Each number is 500 + 40 x the weight over its row's rms, rounded and kept within 0 to 999. Layers, rows and columns count from 0. Numbers have three digits each. The size before them is the row's rms in percent of the matrix's.

# k: layer 9 attention key, 576x384, rms 0.142, rows 400-464, columns 96-143
# q: layer 9 attention query, 576x384, rms 0.14, rows 401-464, columns 96-143
# v: layer 9 attention value, 576x384, rms 0.188, rows 384-447, columns 96-143
# o: layer 9 attention output (transposed), 576x384, rms 0.16, rows 384-447, columns 96-143
k400 111:433475499503481511515480404469492473533550481491521507444560506481452497439509499507495439497568526492491461515548559490483486484450451516482530
q401 115:486470495502537557500483488472519444483453541479500501451535508473490546423486420565478453494452482502444526441487430563449484439500522512455511
k401 088:516513454568488590463503435563514535529513487527575498498530464491428473514504513405535506521568493410517574533502529529467486544469395505470441
q402 107:529507472448489530526559476512518487489496428483518530459498498497515497513483470495459542570431540460514506459488556506475484577482492448502460
k402 082:412514463448441465488542470511464513503522510472528513493574516499530518462549506525467481494515527523428518504466531509546539482437534507489567
q403 110:513495513475489542552492552489461474505482541512506423443548537518482462474499435571474518467519525502509528484490589531543514523435458405477449
k403 102:507465433591505582492490443462520504482596488541450510432518552474458536501550455493475517497537465451472493546505489497491494468440481531467498
q404 116:481485534483531501521525474530542513495531468479488471445531491442463526518437533457519535569548511425546493506495561466491440550518531521494506
k404 091:512498463576488454505518489495456493549528467557497603470593473487487497425512486479460469506545534562478438471521538477543558445433474517417520
q405 103:517455446508439502487494513523488488518496512480531425487494498483511491549507398599460518510525582561531517455460573572472479457480396402524417
k405 099:499494465561518556509510426490521528471553514544508504436540532488446499452592477495509527488536457467508516508504562535489525482444509517504487
q406 105:463528461506513529498440555453471521466484587516482511531517548522458546494589541551454463508478476529423530490453438487407497447528485481530496
k406 106:535496570443521520514460552520480454506475482487468472502511489507510490533418456466518507541479458530536511458518486552500484510530469483527488
q407 116:446516496519479430506509465523522522488555433466497551512557476478539566522451563439509513477534541459511490518503510425428475552560524583491535
k407 083:499536540509495425450536572522462468518508490425482489501522489468487524497489495507486512537500496526538510490584463479575532473574511473493476
q408 105:521554517528556434499546506485534490547459507498501476471488524527544514474413455407527521492541463433533446509528517455473561520524513539498531
k408 106:484506479575523438512576507505573523504531484559538517444471571498523476512534577518528474514510592547492468516553512496541479449503468623462499
q409 103:532447488458485478466523444537520500537493501492480462466435491486455418477464410557520551514549592552579485518500569464460568499447511460503477
k409 094:483503471476519495512531407514515539535537531550529488480448488510423462440468555565491513505535451485486496539496560464431490544454438496539550
q410 109:557395443503561462484525481534497492543413457435525489478504455464511431511481495474561448437451519553485462468505476500431519505455509534429533
k410 108:471485446463460483493447506470545568464485486502468503428502493483448545485494508526476616439511494537521538512461493409483524438518473450462519
q411 117:546479560400473467470475532502507453568494492487495444506504497499464521535467487520474557475552537517581541502489556393523463571499500465504434
k411 135:476448461551548537561568451515517478520545456456464540403459534463457547461547543465482573528519498441493460465556566534490508504458439472497534
q412 122:495549428579556439454569470513510434547400483496475607504461502488536483501462455463513469482503454515466486490509463547520455432525482545453526
k412 095:453512448493477431453509480513586544468433504507471605446459546565526420484532503471524533435470520527472377535492570443560565456507456545498532
q413 119:524484492511470465505463460557510506541448483499474521465499474492526478481487442517497487515530499527538469475451581478416588536459441477473508
k413 093:488531514490563498519503455480476538488514506521519473436442499516431470457486527529507523482533477451458458511506496460471549542415522529565525
q414 116:530473521503530522501478541498487478530520501544434451502535516470538499497552513489484536432507543489492557446527543476533478515508474446477525
k414 117:518502438550490499487499471556508459486508555472469489446514586512453537464537441552526536573527511482495482544513539461526493480523473477413505
q415 095:469509498567524490428465451447505516495411462555466507475482534463570516471420447518534509491533500524532428526517462531512498444519531551456552
k415 089:526541529503538516470513454458492539464476514583530479504494503506486451477488564540518476488549476463484443565464513471450521528445539531500499
q416 094:522517491526474490479542528555575533462464468518493462481511504464481509464424493479574527578568570534616412528529472488506458481485476574526526
k416 109:536500515530535504451520467450491564479505445519524509517474501460397470470431552508552469518524447461484505548462513530411491522438436479509545
q417 092:525478512518455576451442546460478539415529605540498521448575462484472570542571601494460535498512519500478517414462508479476467527551544442534521
k417 097:543482460529465528482491496495463444542501590450484519543586469503576540543503470498517467490515506532590506421499460572534447484505560506478487
q418 115:482445528470454513501485494445486549487547516538489408497553504443468482543492474542559557429473525518539485498499518488527443454458496449509547
k418 111:521477575546468600506553458474492487494522467531482474533584512420462496504479547534530493622492484431481504509403490479375470485495453457419476
q419 079:536544579492477521493478480489481475485469472561526546517521534522480543498490502501468530455511492473535512464507478461506500523561480458567485
k419 110:521490457458531503465493486471467451602475508498525508511495488483623504534498439418471465498473506577525470480506525597489427469534554550463469
q420 111:484506508464551540545486508479472484504402540444510569559513490507550485504561479575456485478526492465462530414501415486577525512491534492493528
k420 105:521504503461483482512478535574538437522509459596465502484471507470541448561571521593441512493508521535401478487490539491531504526480548510478460
q421 113:490517475501527491460496480488472510428540509527437488403508470487480509508555527493510503463496411507453474516470422588548558535473540447491517
k421 111:503498551524547480485461483495470509477473480611449519485545508526480449506501572511491494500510507472461508505460485505508539529471521482522517
q422 106:479531447497455471512548517511541456545515519502496420524427523496528471488391465481590481580605513507540493512573482489522509483481442578492512
k422 094:447490565522492500536485536452522495519515479511527490531503447475423537485381491569553465581565431417453528532508562450480485479474424465514508
q423 112:504590488542412484494520505460462490485515492556431610440524538463461522463488561495498463504484491477515446480470525451518544487537521478510480
k423 111:474547543503549513481442523479476509505566519516490482544544493490453515505487427545556553541474483482459457539528517492531511517526553462549547
q424 096:482522499522483454508538548483451522585466566466531494551519494453541485501514518581491481545454495482502496488434484466550442485544551488467458
k424 110:504545507525439540511557542488494506554546477505447541472493540476490507520566448463481481489492437512462482442522486492468559495470591482451530
q425 116:500491514525539549524505495529483519572438513535463483417489413504487399536475507536468505446499524501506433515505494449459491505412447457432511
k425 111:507447480453593501497495531463486534499530505510478556502494453407574505504419517487487510495482465527489482450490460513409525495427476422476503
q426 097:468505515491512482450581482523464564534543576479469387510485461507508479524543472509540482510502500511572497533487478487492510481440526479452483
k426 100:456515524541493497505453506495480540476565526561459497524510512500507549501525557555511518520546446422502539527521544467483572461465509456508481
q427 104:412510487497453527538528534482457441591462522489525565509493467533520502470440571533539453521494511507430451492520452513557533493544447527496502
k427 106:517475495483540448505510573478505511443485539516441456445482564530509466539394512517445431461466542528407446488477418513549507496496522485493478
q428 124:547508522497504520476511490481467475534476427464519545531459460539508465587483482507439450457490495485526525482468453465514578520432552426498440
k428 104:517456477428495510546516476490532494492544462462516538485497513533583533543538510504419492507438520486474439486485521531568492495519556485513495
q429 092:506510532489511550519453544421500490465537521523512551482511465429528589518547505500478466427529503471505517440467517574491477485521508443488560
k429 095:521509510501529485518535485486473430532401549524562477563587496527586449557527472450534450548508538537523476451461469530477443423504500522496472
q430 104:512551478501518443501566495527527461585481471450491455477447556520501517488460475542478486578559526478530470496505483491534492486453510489494472
k430 089:469513456476481600431451512501525510402586494487491506489469488533458556393527540581493538452577516469467574493555536527544488515506501506542490
q431 110:501541548509534479476567495528504460508532494519534439530525544477513495455545413481514537502546483531470506481539383487555529504488492482458472
k431 106:470447536511498490543509562456542516522542467469496478528425560486435568475501492555526539557536537425497588530542501508484511515505509498519536
q432 091:494485448485558430470531448506500554540484473452464459539399506534490455519469496505521507583501464504549469526473464501553542463491512523510436
k432 094:502480501501495480461552500549510543442550492572445485533483501562457418498488587513464454439491473483447444491456531495501559561408502508492516
q433 099:461560542506483468437506525488458473554511500498515563511508426521525560526485502499466510491504559551468481490512525523551469546531514424496497
k433 097:507519509525526409490546486456469431528465541481523482462542508542548534546471415508423407461443504509488387469486494490566502521487574516474417
q434 113:503544511539509526489517576450495456501532516567582445468502538488500598499473501472507477511543421424432490460472472518519494491513588419578486
k434 121:525608561489536536520510544474506459521554551564479446461532503547497493557519538496503438520537453484473539487500452473541501518493530532525502
q435 112:449512481513433497511441487535565499470538500473473513558518521507532506481556492542419475527601483484504545488482490480557481556583531545487456
k435 107:526581513474486462475448542485446506489552521469472461467497495499498597460580438552438405427559447552482497473540515533529521488501538511493433
q436 114:488499572447448539510500553530477441488536495483517552500547559525511463554528494447489495456576478477513491503439500490505495569503561515448484
k436 120:498530524461500516596455537460526430502504489410504544517509531509496497512524388599481525542448485522533447515477484461476507485553449507475510
q437 114:475466506469576461451483491573436511517499475528485463441466469543489421501518401503532549503450478507432439514509478466557489537504490477487526
k437 116:524437504477501507441521445489502477517569531560459484521479472509487480570448528517459474490464493473469532559455477454519518603454527508484482
q438 104:487611478505476452442555496515417561490519558518487457485473455466452438419441624484509468517404497492484495486442522500556548469528545506523527
k438 116:432472498528488493483538499463483522451532518536456473480532485477536540479520503401561501502504503465420421485542471464544517509496467563543529
q439 114:490475445516537582537499511506526533489556525510467456487531560502500479450536503514520537518514494515581474531548487498469526444460476553502513
k439 105:526508538554570529504467546484507538507454475540514466452443520406491521520512531515574496570510464422509550552532470491417479459465452502543487
q440 104:466498432472555456540565487534406491605473495441467475540504486489529420488489470524564492553469534499460465533521500465518495496476411561519494
k440 112:503420517472485478486489525571530560503493495521492488460461471528463453517498497515490509474453451477466482526538572419528609568457525498486492
q441 113:473478508485504489561479454451558513574539472503518479517553454516564540542425481532487442508494533499472560540545530562369465513477487548468525
k441 114:487505501514529542514470480523454532458516560493644478496531475514551552490481528541551485473532497463572510472534545540514512438496511531513488
q442 118:429544495498510493512464488495513511473485422520443544497462555564486526486456552509448493497461433412442481511505458492521528457469528494545443
k442 122:445568544474566495479500498506504511433589442544460416492454473433510455524503528491584544497456489466453498495526437512543481540494470472557472
q443 106:423503502540454505468428507495562521421494546447455522538476501483430549511509516505477503484460452481506494533431500477561428465591566499533527
k443 102:525456556491528472494522446559435498467559459527396495492565487502465467489525550506505488429494518495470506545440464518529563515467462466414428
q444 116:509474502533482499532538525517494513485543550495478491471555448450520514470544547551521497466530524498552500458514511514512457437483498532461530
k444 112:476527503602401505456500494429492496534426535489502519520540536466460497424500485562536535560494519472531522485531483515481486449543487504478472
q445 118:523462491526507523520431543441532498454416485519536543517455493458508502499491516516509492523501478395487439452548471522453512513520477499488508
k445 111:563548569492585469504465502467543536483484506577501431489419460534479507527502500531501483445559509551508531535519499495503497458477526443527507
q446 096:561471473459518490495546506517490526551484462474565446571491490501459473539497488551505548560515507539565520469514430478515585537470533501511462
k446 114:538478457518419489489549484620496522405559476544525496485481576605417545513531571477485458520455446454466449488482556581533491562499563523474559
q447 085:466528509485482546519450484479468478445478502539499605477541543501513529470517482495455481452489405485468509470475483510543526527582542479527527
k447 106:468553527415518480514442531443510430525476537482477463495520477469609478536503359508485509494477577597470481473511431466558500491554518552511442
v384 107:534468409513497467521531485458510509538551479516433551481492526487504433465442599533510558470530502541482472439503584528471547468510487450442476
o384 096:476409548471511459535426462529492513496505521555502497511513489509503434524477488455540489506408505541482502511546572559509518478500523497457520
v385 096:508460499464493553587484410474510564466527533553525552504489558483506508452465585439485526491482557519535553447545412481444448494479498533468492
o385 095:477397481502545552468480487523535572479400494484456473565474457554471485538478489510507450443533472469517469524433536474496604531452508547483467
v386 103:489519480503457445521493425473490530544525541496468488606519575467477487408484559523547450483516585538474542436495556477480505517417468522504490
o386 097:447537537474477472516469480524452508517535589558508473513476480555540479483475493367512473582493506518457556494524476423492592517571554546534502
v387 095:508445509523427503553499489550524491492469499491514473529468562575411509509488496549497536495492493539455552531475494463561514510482483435467502
o387 096:439558464545480459470448455484516528511529514538506548509529466524513507537495504514516529497466554533397535547531520518505555479517562484499460
v388 094:554565463515500425519541533520454589521509477482570480553531486366423486399562502398513496507505510624509470518507545511476449558500517498464528
o388 089:518538528467530460456492525479406443529504522455501538468476472487519487539533478434520471537443488559505461446502484467538501589506480451461551
v389 096:511426579552493475529452468481499590486532442509486582570475589483425540490461518571459582436472414586435546551464479532463475566527521565494496
o389 095:542450410488457481496517525513497431436489538414422525472458538546497475453529448503484489554535512497535556509569543499489535452469509511433532
v390 106:521545479480562532490514479407554471468469486514490481462525586479426510533527446459501492542519492484493483536459495483497497454523507477450584
o390 102:482517524448495546572556502497482486507507495413558475489504491514485498480556473529506490482539528493481516502457516463437558478521562490472454
v391 098:499459513520501515466474537586483424513505513457535466536531451537520513513500498599488450552506521429464483489497481421502494516525438550622476
o391 097:488528503502411534474554556456533512501529465514488490486485536439524557520434454495455523474529415521460493518462438503475507500547452530503474
v392 103:521539501528532476447534518496449448448430480492427373508515433480461471511601494503556529506574545500453471540407597531513545478504441435480504
o392 095:531495490506461529567489471482467478533497555533508487509492438437485521553498507461519504521527530541464499418531477486491490507485491461544510
v393 109:514487503505572477504467510457432525458593466505503449547513523494542539474515503495474477533486551493418517605553541462455489451425539513454478
o393 103:516510454508554557512506499469564443496432450518517508434460515462481474516489531472473477555546473543444508442499522453523477514461529508502464
v394 097:499573439552505507505537496526574464545513407481460530461516548561488545536473478496523486498531440556506476491492562577484543397488479504449497
o394 091:552485480452552471499481528471430476478532515432509490477537528599530534508535499468569479557421504510503530492509528486523524476563530394522517
v395 096:463512488495482477521470468548465505506478573425530492480513488440484528512468529508452492540463563512472514482533514472501533497481586483486482
o395 094:512473508438536549578517482423477468531532486543489534459548543511478448467440531462437479532460530519433485477530499490526490514535524546518491
v396 090:556515564471530514530538527464512556526495499408544445556514550497594496497504482461504476594532451512475462545553488482519450443492502539523467
o396 086:511593497514520449516460546493461480546497491494504554516498520517482456558520525540492550474492512515457469483504457481586425446500475494469511
v397 090:400466467481597499508461556500438459495544522441563499412459408483563518533498486530479487529434572485523514473561505538529569441496562482477456
o397 092:516496510480552538557543479439521485485507519582569534501568546473482539496373550466492508490409476480463419403508498590497456477494512496493504
v398 096:497568522564525458515434456415616475530537488491474477473479502589432545540457491516517542438546502485490517447442435548533543448480526473485530
o398 090:496480532489515489508494509510496523442501578493505498512546566554510529486586521481541461484490534406611522467492495465512510463507582472461495
v399 086:436523545472523488518514466494519488532551551446495515545467540574548540480521490558534454514461483556515513514508460472495450512475510585538513
o399 081:453560501500502496507517522511506510434543475517471482482453493489517542455489430438526517517550483508472518549467459477363535433539552505510440
v400 098:475552477489552534436474461506546513568479454439464450484504563479584391539512503550537482567471457469462470481540545464472494498501492522566493
o400 092:608485515522516501560530524514509469486549479464472435455467592476535469455490452511483455523568550474589570536546530500475478451490498475484530
v401 105:427572555456523485543469492432540551500462599413540489472508518515519554495505457490504487524472576524494509552526495500467523508461491535476494
o401 105:543457502460469543593494434451514501506480531535456441484517542538509464465428516422454400501510512495506428454553465548478458499532480494502503
v402 098:540538457541491507508459513471392494408530430521495454551552469450394401488515537482501491502563571489454472481487528430524502497518482495498524
o402 089:507545507527464515470517442478537441473499560510517520488452493479495483509516472468495494538522494566421471536455466504600518553485503461509515
v403 082:530574438524499493501519499490489625528458474489572426466462515457433455533508539429531438535482557438559467480545485438510500503499435463485573
o403 074:498491459508595495550489439513487517607471476529582541482550491510482465481473552571536526539441496498520510543488539456601539493473499469457567
v404 097:590559491529523489444511465475574494483452478497381447522552496512516562533531533412510485528488506497544512498488557520470511467469517507551498
o404 093:577450494518542478459498467510518495519470502393434462504432498530491500530526556578455431494500508483508510408546532447594464532495442470504508
v405 095:568487481451478490537492519399499488458457454531458498483490564582533457528456476531548541539539462529528462537554492524499454444502500509462501
o405 094:492544534495507464470535482568503535438534442500499433506501524539511492563513422541552520477507498486425517506471506582478481430523493465512481
v406 099:495559546492511601542492487491542559484500468405541471506519558502584512493550535446466470523446475477494502487556493493467447499494512549537496
o406 094:559500480513576513514536464463526479487542494441449495506481531543510456485495503537455519578502571508500558516501505480522467434504481462476484
v407 110:516397595514481540417481505495544493442485467522449489497494489603591550490540495510475521512505505501499485517515547594483527439490564515476474
o407 107:476426436577523494472527507483547472510544550464498558521474537535439556538502507450460456505537497472483435464570496556575381500488495475533492
v408 094:486538486516500523456510486479545518511534473511531479531548473531458552568484505512468500433521495492452472496443456499534597451478522447524490
o408 089:507483454426527494524492494480486507461488538556569528520612574499504536427520563502477516487459567508561465521496459497533516417515470519475514
v409 099:535494499443441469495472492370581511426516517507490554520527543528493514443455520604490468530527478524495492501507490483501485540509488491472432
o409 098:514501528541353515503541457520509544444573419529488532499478487540520560506492425509487521523514503515444530533487501514539569452525519522493499
v410 093:450446502522548518436490508493514454535491483491438489432532518546512495505557460505540559494446499456473529498470536558517529465467477542528454
o410 084:519527528545477484483536516548522516439549509515541451481487483467481559485474463478487504511518437469494498504496509527457470461466521453526502
v411 105:514522520468556407463516535485508491441577547470476497495490439487438573571434396543555470442502430545490482503485481456487500490542553461558569
o411 100:474559564434419483490512523467492477469532501480500481450466507465522480469584509485556533505488514529530546457506455470481509419550463513498538
v412 098:524409469493473584499515518546424483483485510520452552478494526513440489518550522443557548483466477511464503499565578505466536484539492480498530
o412 098:457504460471507480488527417485536470485493499457488485549515502468501551509449463540500451507498509556442509497455550563488542508488467476534451
v413 105:445466489528479504497488490523502500527514458524506557479446531507477481527488523489468475452416591512507551495540542517470538517503527486452549
o413 102:522445466510548541483487480483536446454565520518533595423485523545475513433470496492447495543457529512469509542558538513455499508518527487531506
v414 094:521509477555548435510501528445542561523566465515535521446474465482455600523405464463473502472525510485496552522473426519489534468502524401448534
o414 091:477471540481598506528507518464447510493420549511558534478564541516473477516567589514504490469418463468589494434495515471528548491495490500441511
v415 098:516479564443452552501555573427566474491498569487568506466440533516584490515554483454472468513543487538440508515468529593464507452506478474485508
o415 097:474497481505488475501548497539490490528539543512534543490473506554513495521504499451498507521493501512478467484550451502544490538537413548545460
v416 103:510479452510479496462440496459561528552579538508492539477521467559474575513488508476407552418502579507510494519495480592493543486469454444457523
o416 095:467427483472510491538479455438549527437524586508482461421548533527479572441515516427471452487452474493534377491492520538529528497479487505453531
v417 091:522426461524455492482553493450558415500507522532456550463538517590585472494543484502464527485539529525405509551506529549484488534462528471466489
o417 083:463539519531484467397540459511514520419495499450485533472506540499492512491450501494438560445548494549429489558475520530431534469484525475553425
v418 095:422411477459487512500514489478501510511516569465486546456503471575575535495511551518550511418477517490517566493504510467491476487494474524510467
o418 091:514514491496430549484457470504549548497468476489476479492549476494496525522376479531447542501487479504540505475480525528448525453535483531490526
v419 095:427378465541512534590474488519459534424582518556509549497483424509440532451458547530499544423483515527476551470590490522524514516501494497521517
o419 093:417492480514514498432489472454511518482469502490480537557547506438473470536484528511496528465430461514469512544423548561509537485488483457488519
v420 094:519424490521529507481424502462559495424639481507442500403503510512517543562467490543574550464503469515436511448471502505467509478514549447443559
o420 094:498427500473516561488574492483585522412517512438494459479490540500490545490480505526511507491463502492552511445495508502547559432479562499511481
v421 106:416523470496587548490507496629457430456475494459512469458470466508494481544517479489508491510497528497543527464509515509568533477495546462461487
o421 106:506461478553555482481547449434541469465574548496548491557497494472506523516450505453531451456472503481475467508525540552456479481530522486524447
v422 092:582561514507510537491489483511497557451433493523534398521533490514535536436549515502505452475524479480521513540480536492446489511539401459458480
o422 091:501530477484496517538502543506459489565524501463487468548483427530537483604511469515494541514578503536490529491507455444421507521518456531492521
v423 096:583400488529562482446507541562496489457481473561508528515525518499471501478519497502459551470511478506487555546448557463506511521544462485470460
o423 090:511521456510441525452515496509501517535498479465519535476441432446492464609494448562475585466565474561463522491495522476500528565527419559444483
v424 092:576600438516455565533562437443489513445436467517460443501516473446470457513511592464598469537558488514515431458521522454479428493516466516526544
o424 075:559460541483516506505527453498498502524496509442431458543459467550509361521505507563540543544518532546488529572498495485592540487527479471550535
v425 103:488501472498545511527521530431544494476522524480529551500448530495501466506518543496527426553484520568468478518531514532433511450538489482463506
o425 090:532452552476528494550536488549456484485482484547536549464511510504487491528461459472510483453493472541460446501529522505416543515497471487478462
v426 086:527485435532538493501527533475450417510504487533495546524449477483503438555477537556545494410582531501421427474510524507511589453518505507518456
o426 085:523520500452505452557504509504444457511478567586546544509553540467477438463453510489524569530453493532505487478507471529525494470567458512521555
v427 110:507502486452526589540506510491504512432503522448526497420514520509559486530482531537503465468546452418471507453525493472548497455518474448542461
o427 101:512483503531448524539524489453547546528526462521540490530511425480520455595473488517523574492495586454519566457466536501534517431512440525485481
v428 096:544620545462543441531511469490563443491441472490453484551587522523522510481568460442523455550469510491571502519514546473484457535465520553529483
o428 098:528562543518486488439493505480486481508519480434441474506391599529496541532498474505463471497532525481541474475508488455461474514550519498485470
v429 099:427436449549462494515480477524469455459480562573474505471459433535446539564466479527523490476525484513473530468518497523516510458506554437504532
o429 098:413507500488576502452587507506485550527502478506518558555533482510478468487553547540494589452464491529462589558449489517515542470538499491569426
v430 090:513517513478474450447527474487466488530467506482387449485493504463476480519522493534618557499530536524545452463400569505464557371507492462485427
o430 090:558499556463528512581456548543461553615466475552536491475502442508488514531485535516530464481446509490536569414571467485555476492510447525523550
v431 096:577542442546482524455508510545483565463486452502494490528545498454455487508559466420490461467428512492533472553572580434498493518478495481481528
o431 087:518502470478500530481510489477512495514485532471492548453469499526487514476498527549452545607535486549415506536524541475559529552504474471493568
v432 107:524537467548502580485541447495580402489446486494457482476451510593518460545529543527548471454565533464490491443444513485525547451554475500537496
o432 104:564486461516476475527520489496563515510607532494525510591478489536494454501455499503506585534515550475547540557541462487478508463585493488575439
v433 098:522452483471527521530460591538466452487538495447440470456468515566496504523519416477497501493481543471520542502541481542524456461463457450495474
o433 099:472517511578481482452532456489546545506566512513510500505437468460490600538496444490529506489490467464446488430533529536507478520512477492489449
v434 101:469524490515504398429487497492531513496520514555482491494475514516493531537474425562474487528520480494438532565503477525500612475469560453442528
o434 097:479539496479530570553508511526437478491492482542518515434544566507540491469562568490514530493549547479553524495513509431505500488499488532492530
v435 105:568490561504427546517509511447545497469460469458473503436518549516561462546588540480500529503522461539425501550509596527479522478520453481464498
o435 096:592473459528468509522474487506498438526513486450496539437489475576495475557474471533470492532507579516403523504590533542479437514486500483498503
v436 087:420543461503524500486492473479497466577510507428500459479514424551543533504461510505565510554427492476538526497522447477493514477481553509517506
o436 088:540531522475597525541516522532488533471422452519471473507574623463532535517418566544502478473464444485633523449481545487437527446441552522483501
v437 102:496531531565515546548491422469501578481520435492482456476537491445487515480474588493559505453556512470485473403413485472511465510487507505538512
o437 091:526469484501521506526495506466501521543510580464485465525518537546479457543499507489509461541413556441600581462470523423598528430496534467511508
v438 092:554517500476511523507473541422577482508524475510478531489490518498491454564539486445495514535523469504519478545449477528534427466529442548454523
o438 087:489542524459460507498491515574485516475472432512505462446459469486482540472526451557537544485547459477482484535479472460455525545456553468481482
v439 102:480534466422503551539502542484536454469508497556529537482469482542527456551502480471457465539468471459549456530475550543480491388563428509483474
o439 098:542514526485507497488445526552540510520453462474546461484516471521507458503515522553474526450514446531465458537463493548528453582480473488489501
v440 103:491526565489508465509447510511541498490469535497561497525551471533553561507487500420474490501483518499509584541494486461487514501464466488519523
o440 100:520556471490488519473500471462465460492447497472485556453498529516491494550495541560412487432545517503525457533502492505488481513513402538464518
v441 092:458521475521562547525408461493488503528532486410481485562523471546534487505578512517535523492459545506522497511493478525494447439444514619532460
o441 091:573509482526484585511513534511506533455470476523418483445496490507487577479441461492483472535505448475481503471477489483474500478451503470498512
v442 098:494522510563505515485384477505491539505490539476470468543506490513432545495529535499469504502523553485503531533454434438504491520462478466481488
o442 093:492466459530477580568541444487475501504487499517499527466484496479477558509512456517504469511571517420478544534494528437428556498470498551449470
v443 089:551536477475466448482547496527438554512439446516519440514485548471428433488521519535626475566464467586521452470521526423487493543546454556500598
o443 085:556522519502474459494547499534480448508529426475499468501490474512545461415499484515605477614506503538485542565527517525534531503482535450522562
v444 094:453472482492579453402450537569502541533497469471521538488513500514499487478496466612430512462488497539499504502506474534532589557507545500455401
o444 089:550473489549396518556483519485483481482552520569518602457512526458511526499480454424541491524510524468569465454570554523535470494482439540436615
v445 107:537457477564495492469522502494492377516487518567464506552490455534533571476503510502525521453526567573569534525446485532504514514502534529477520
o445 101:441516467468485524493500534520473544514479502501447522521466536511492594522447498520479486485465434510507463425536478452437517543512480562611474
v446 095:493524507554523504453447519549480530507491488488540479505502443513474512518482434516362564495508491460452550570401484557518558470532508435469525
o446 093:526493454505506505525516543454485465517455559452516508505558513511516495499553599479457474459565497483527467486528478463503445536395455502492523
v447 093:494525500446499497458439436399552411537503553513447437488505525531542537538482469456512542543496520467519507503403435478480433463479516494494519
o447 091:504474561451507569479503483552547502420440542453473379468469564512502497472519519544489485410614515466596488504503495451402512464528512562520500
q448 091:473488508480429491502453502515487520503522524533462439531534458586507533518540419492440406494484488517546463467568589488556551598496482516510546
k448 066:554507552526523453480544461502546506517495536503548538477499572458479476493508530485501523485539428476526598519466498418495497539528540491482538
q449 084:440521540514503482582581537542499579476526527524470573570504531469472519449544479501505379478521447463516469518553485463490504511534512454475549
k449 095:504537500527495524494528551494500476553527459519487548539468505405496525517493473497446529526524528567511415521464517497523475421480516464486678
q450 086:490542515541492505526417579431530507474488458524564481489471473590497557594517534467371480480537474506481537500481466478526466507463468528516521
k450 073:519425480517475443501516481507485419530505538493506513422506476503496419478497443531554490538515467576470567487532505576502508507525507529505441
q451 080:496531418521460595518438453505507495548510549467469485440501492430474484447506467514448508547495539520565521481522531508493521484469509469528521
k451 072:440524534483467535483506452501492521470431468538456478542610538516526458501479488516452505447511520436547566451515518527535495494469526538465472
q452 098:512520558560543481479491566505488523465467420540497579495401515520482443584443542473506529424430484472444496533493462506459468406480471483499518
k452 088:505471503494571454514526504525475514492541442499513446465500439577491486503452474482465495521540536573463523441470514504447541506489482488513456
q453 087:530486476488507536460450490461467460517522498513572487467491557491478510555488510499393524534524599511520459389443579454501478526528545535476535
k453 078:521443527517438424442520509493530553467486507548506450503480462506482436527502478554523465470458484361505535478492495550520454456503491562517392
q454 087:496477462523452481594479512486588435480515552502507475538583524473517505564508552508479434566548506498571529530522455509575476468500508484504548
k454 086:459422481534442539499518447473500537498473557569465482513576576517490561425551516501464488461490402467518564532577497507524455555477471490510508
q455 104:480522462471505541492513477513515501492481462478548497491447505525554530505509508435502544466500516576452445586554495500531519539455499522488446
k455 085:428497481464515561512479457499517548448474423393504541460572454569514539535505486451507477458488513488538532524492517461519530525543486486495477
q456 094:532477563444551484505498610514501521524512526483504569509474518561457426485465531544547582473474480495469522489526482513511501412463460498526521
k456 083:436454480463509487473483495505437460445507490519505503417470556549409480480420429456482458483513541507453544544535495517489531529477510522496577
q457 093:487443509528490472541460566455507483506458503488535550519472523506495480600514547510455529461468461431426554504474461465477462393484496473536515
k457 085:569483500508539403427499461552470469460578508584478493524471479469448425479543498508500470516482543499494533450472540543436490493509513464549492
q458 093:449541446488475475602523438494519575510401495532529481525554508468595561542528488461510462556508489520513508588481521524545511564518553501559516
k458 086:456506451490492595524510483503493483484486541427564519511529551476570538486540512497520473494504441501511501486529533455508520534535491463492501
q459 097:471493492460545488472504457521594517577521503480562478483565541482517537510443485473552539513438528557503474512518510537565488619502514491488457
k459 084:474551445436506542556516492529544500513426474372532484462523505535507584556499500400491463500511550495552507528496425526507521571482516515474426
q460 088:501463565516515538463469551448435475502482510561550524459402507521471484563521517507453563471460473439421492433503500442440500403472473488520494
k460 085:533561540502530465471515465541442478492495478552472501481517494478445442453484494581528490481464485503486496523479518546426471523555553435542472
q461 088:442528396511477475522529450474537467520429464460455482523509479490562533524575481513439459537498466494546470488377542532482478568534511471499512
k461 096:572543502549488467575536452521533496499550513480541464511519488454615508535542544545531502470520518483524500499392553494490468483472475492447439
q462 111:513443545525541531400497511427471467483546544503512449499480538539429436470447526470498533448530483458528461472527510449490492460488448538486525
k462 097:545465541508496435445511541543524472486509500578481447530460466496427377484526507562520518556471518499494491499532479517467464481530475481539500
q463 097:487508529504456475557453525517438522431477533541541503540525494536511501589508556494439560497514516520517541521503506506475497415479515452575493
k463 067:508444478508488485486481447531538471474574530559423492462555504449531490435472466540541496493557462558506535498483507520471437526550536433560552
q464 101:475459541537492476438455544490443420511534538540547483496460479524478446512464562460528555476479470477525479467492510438499491386472467536491543
k464 082:528454550497491478456470544523492491485545453579423470509499515418453478483554477569489528485538450515538523525520572516482414485557455491501505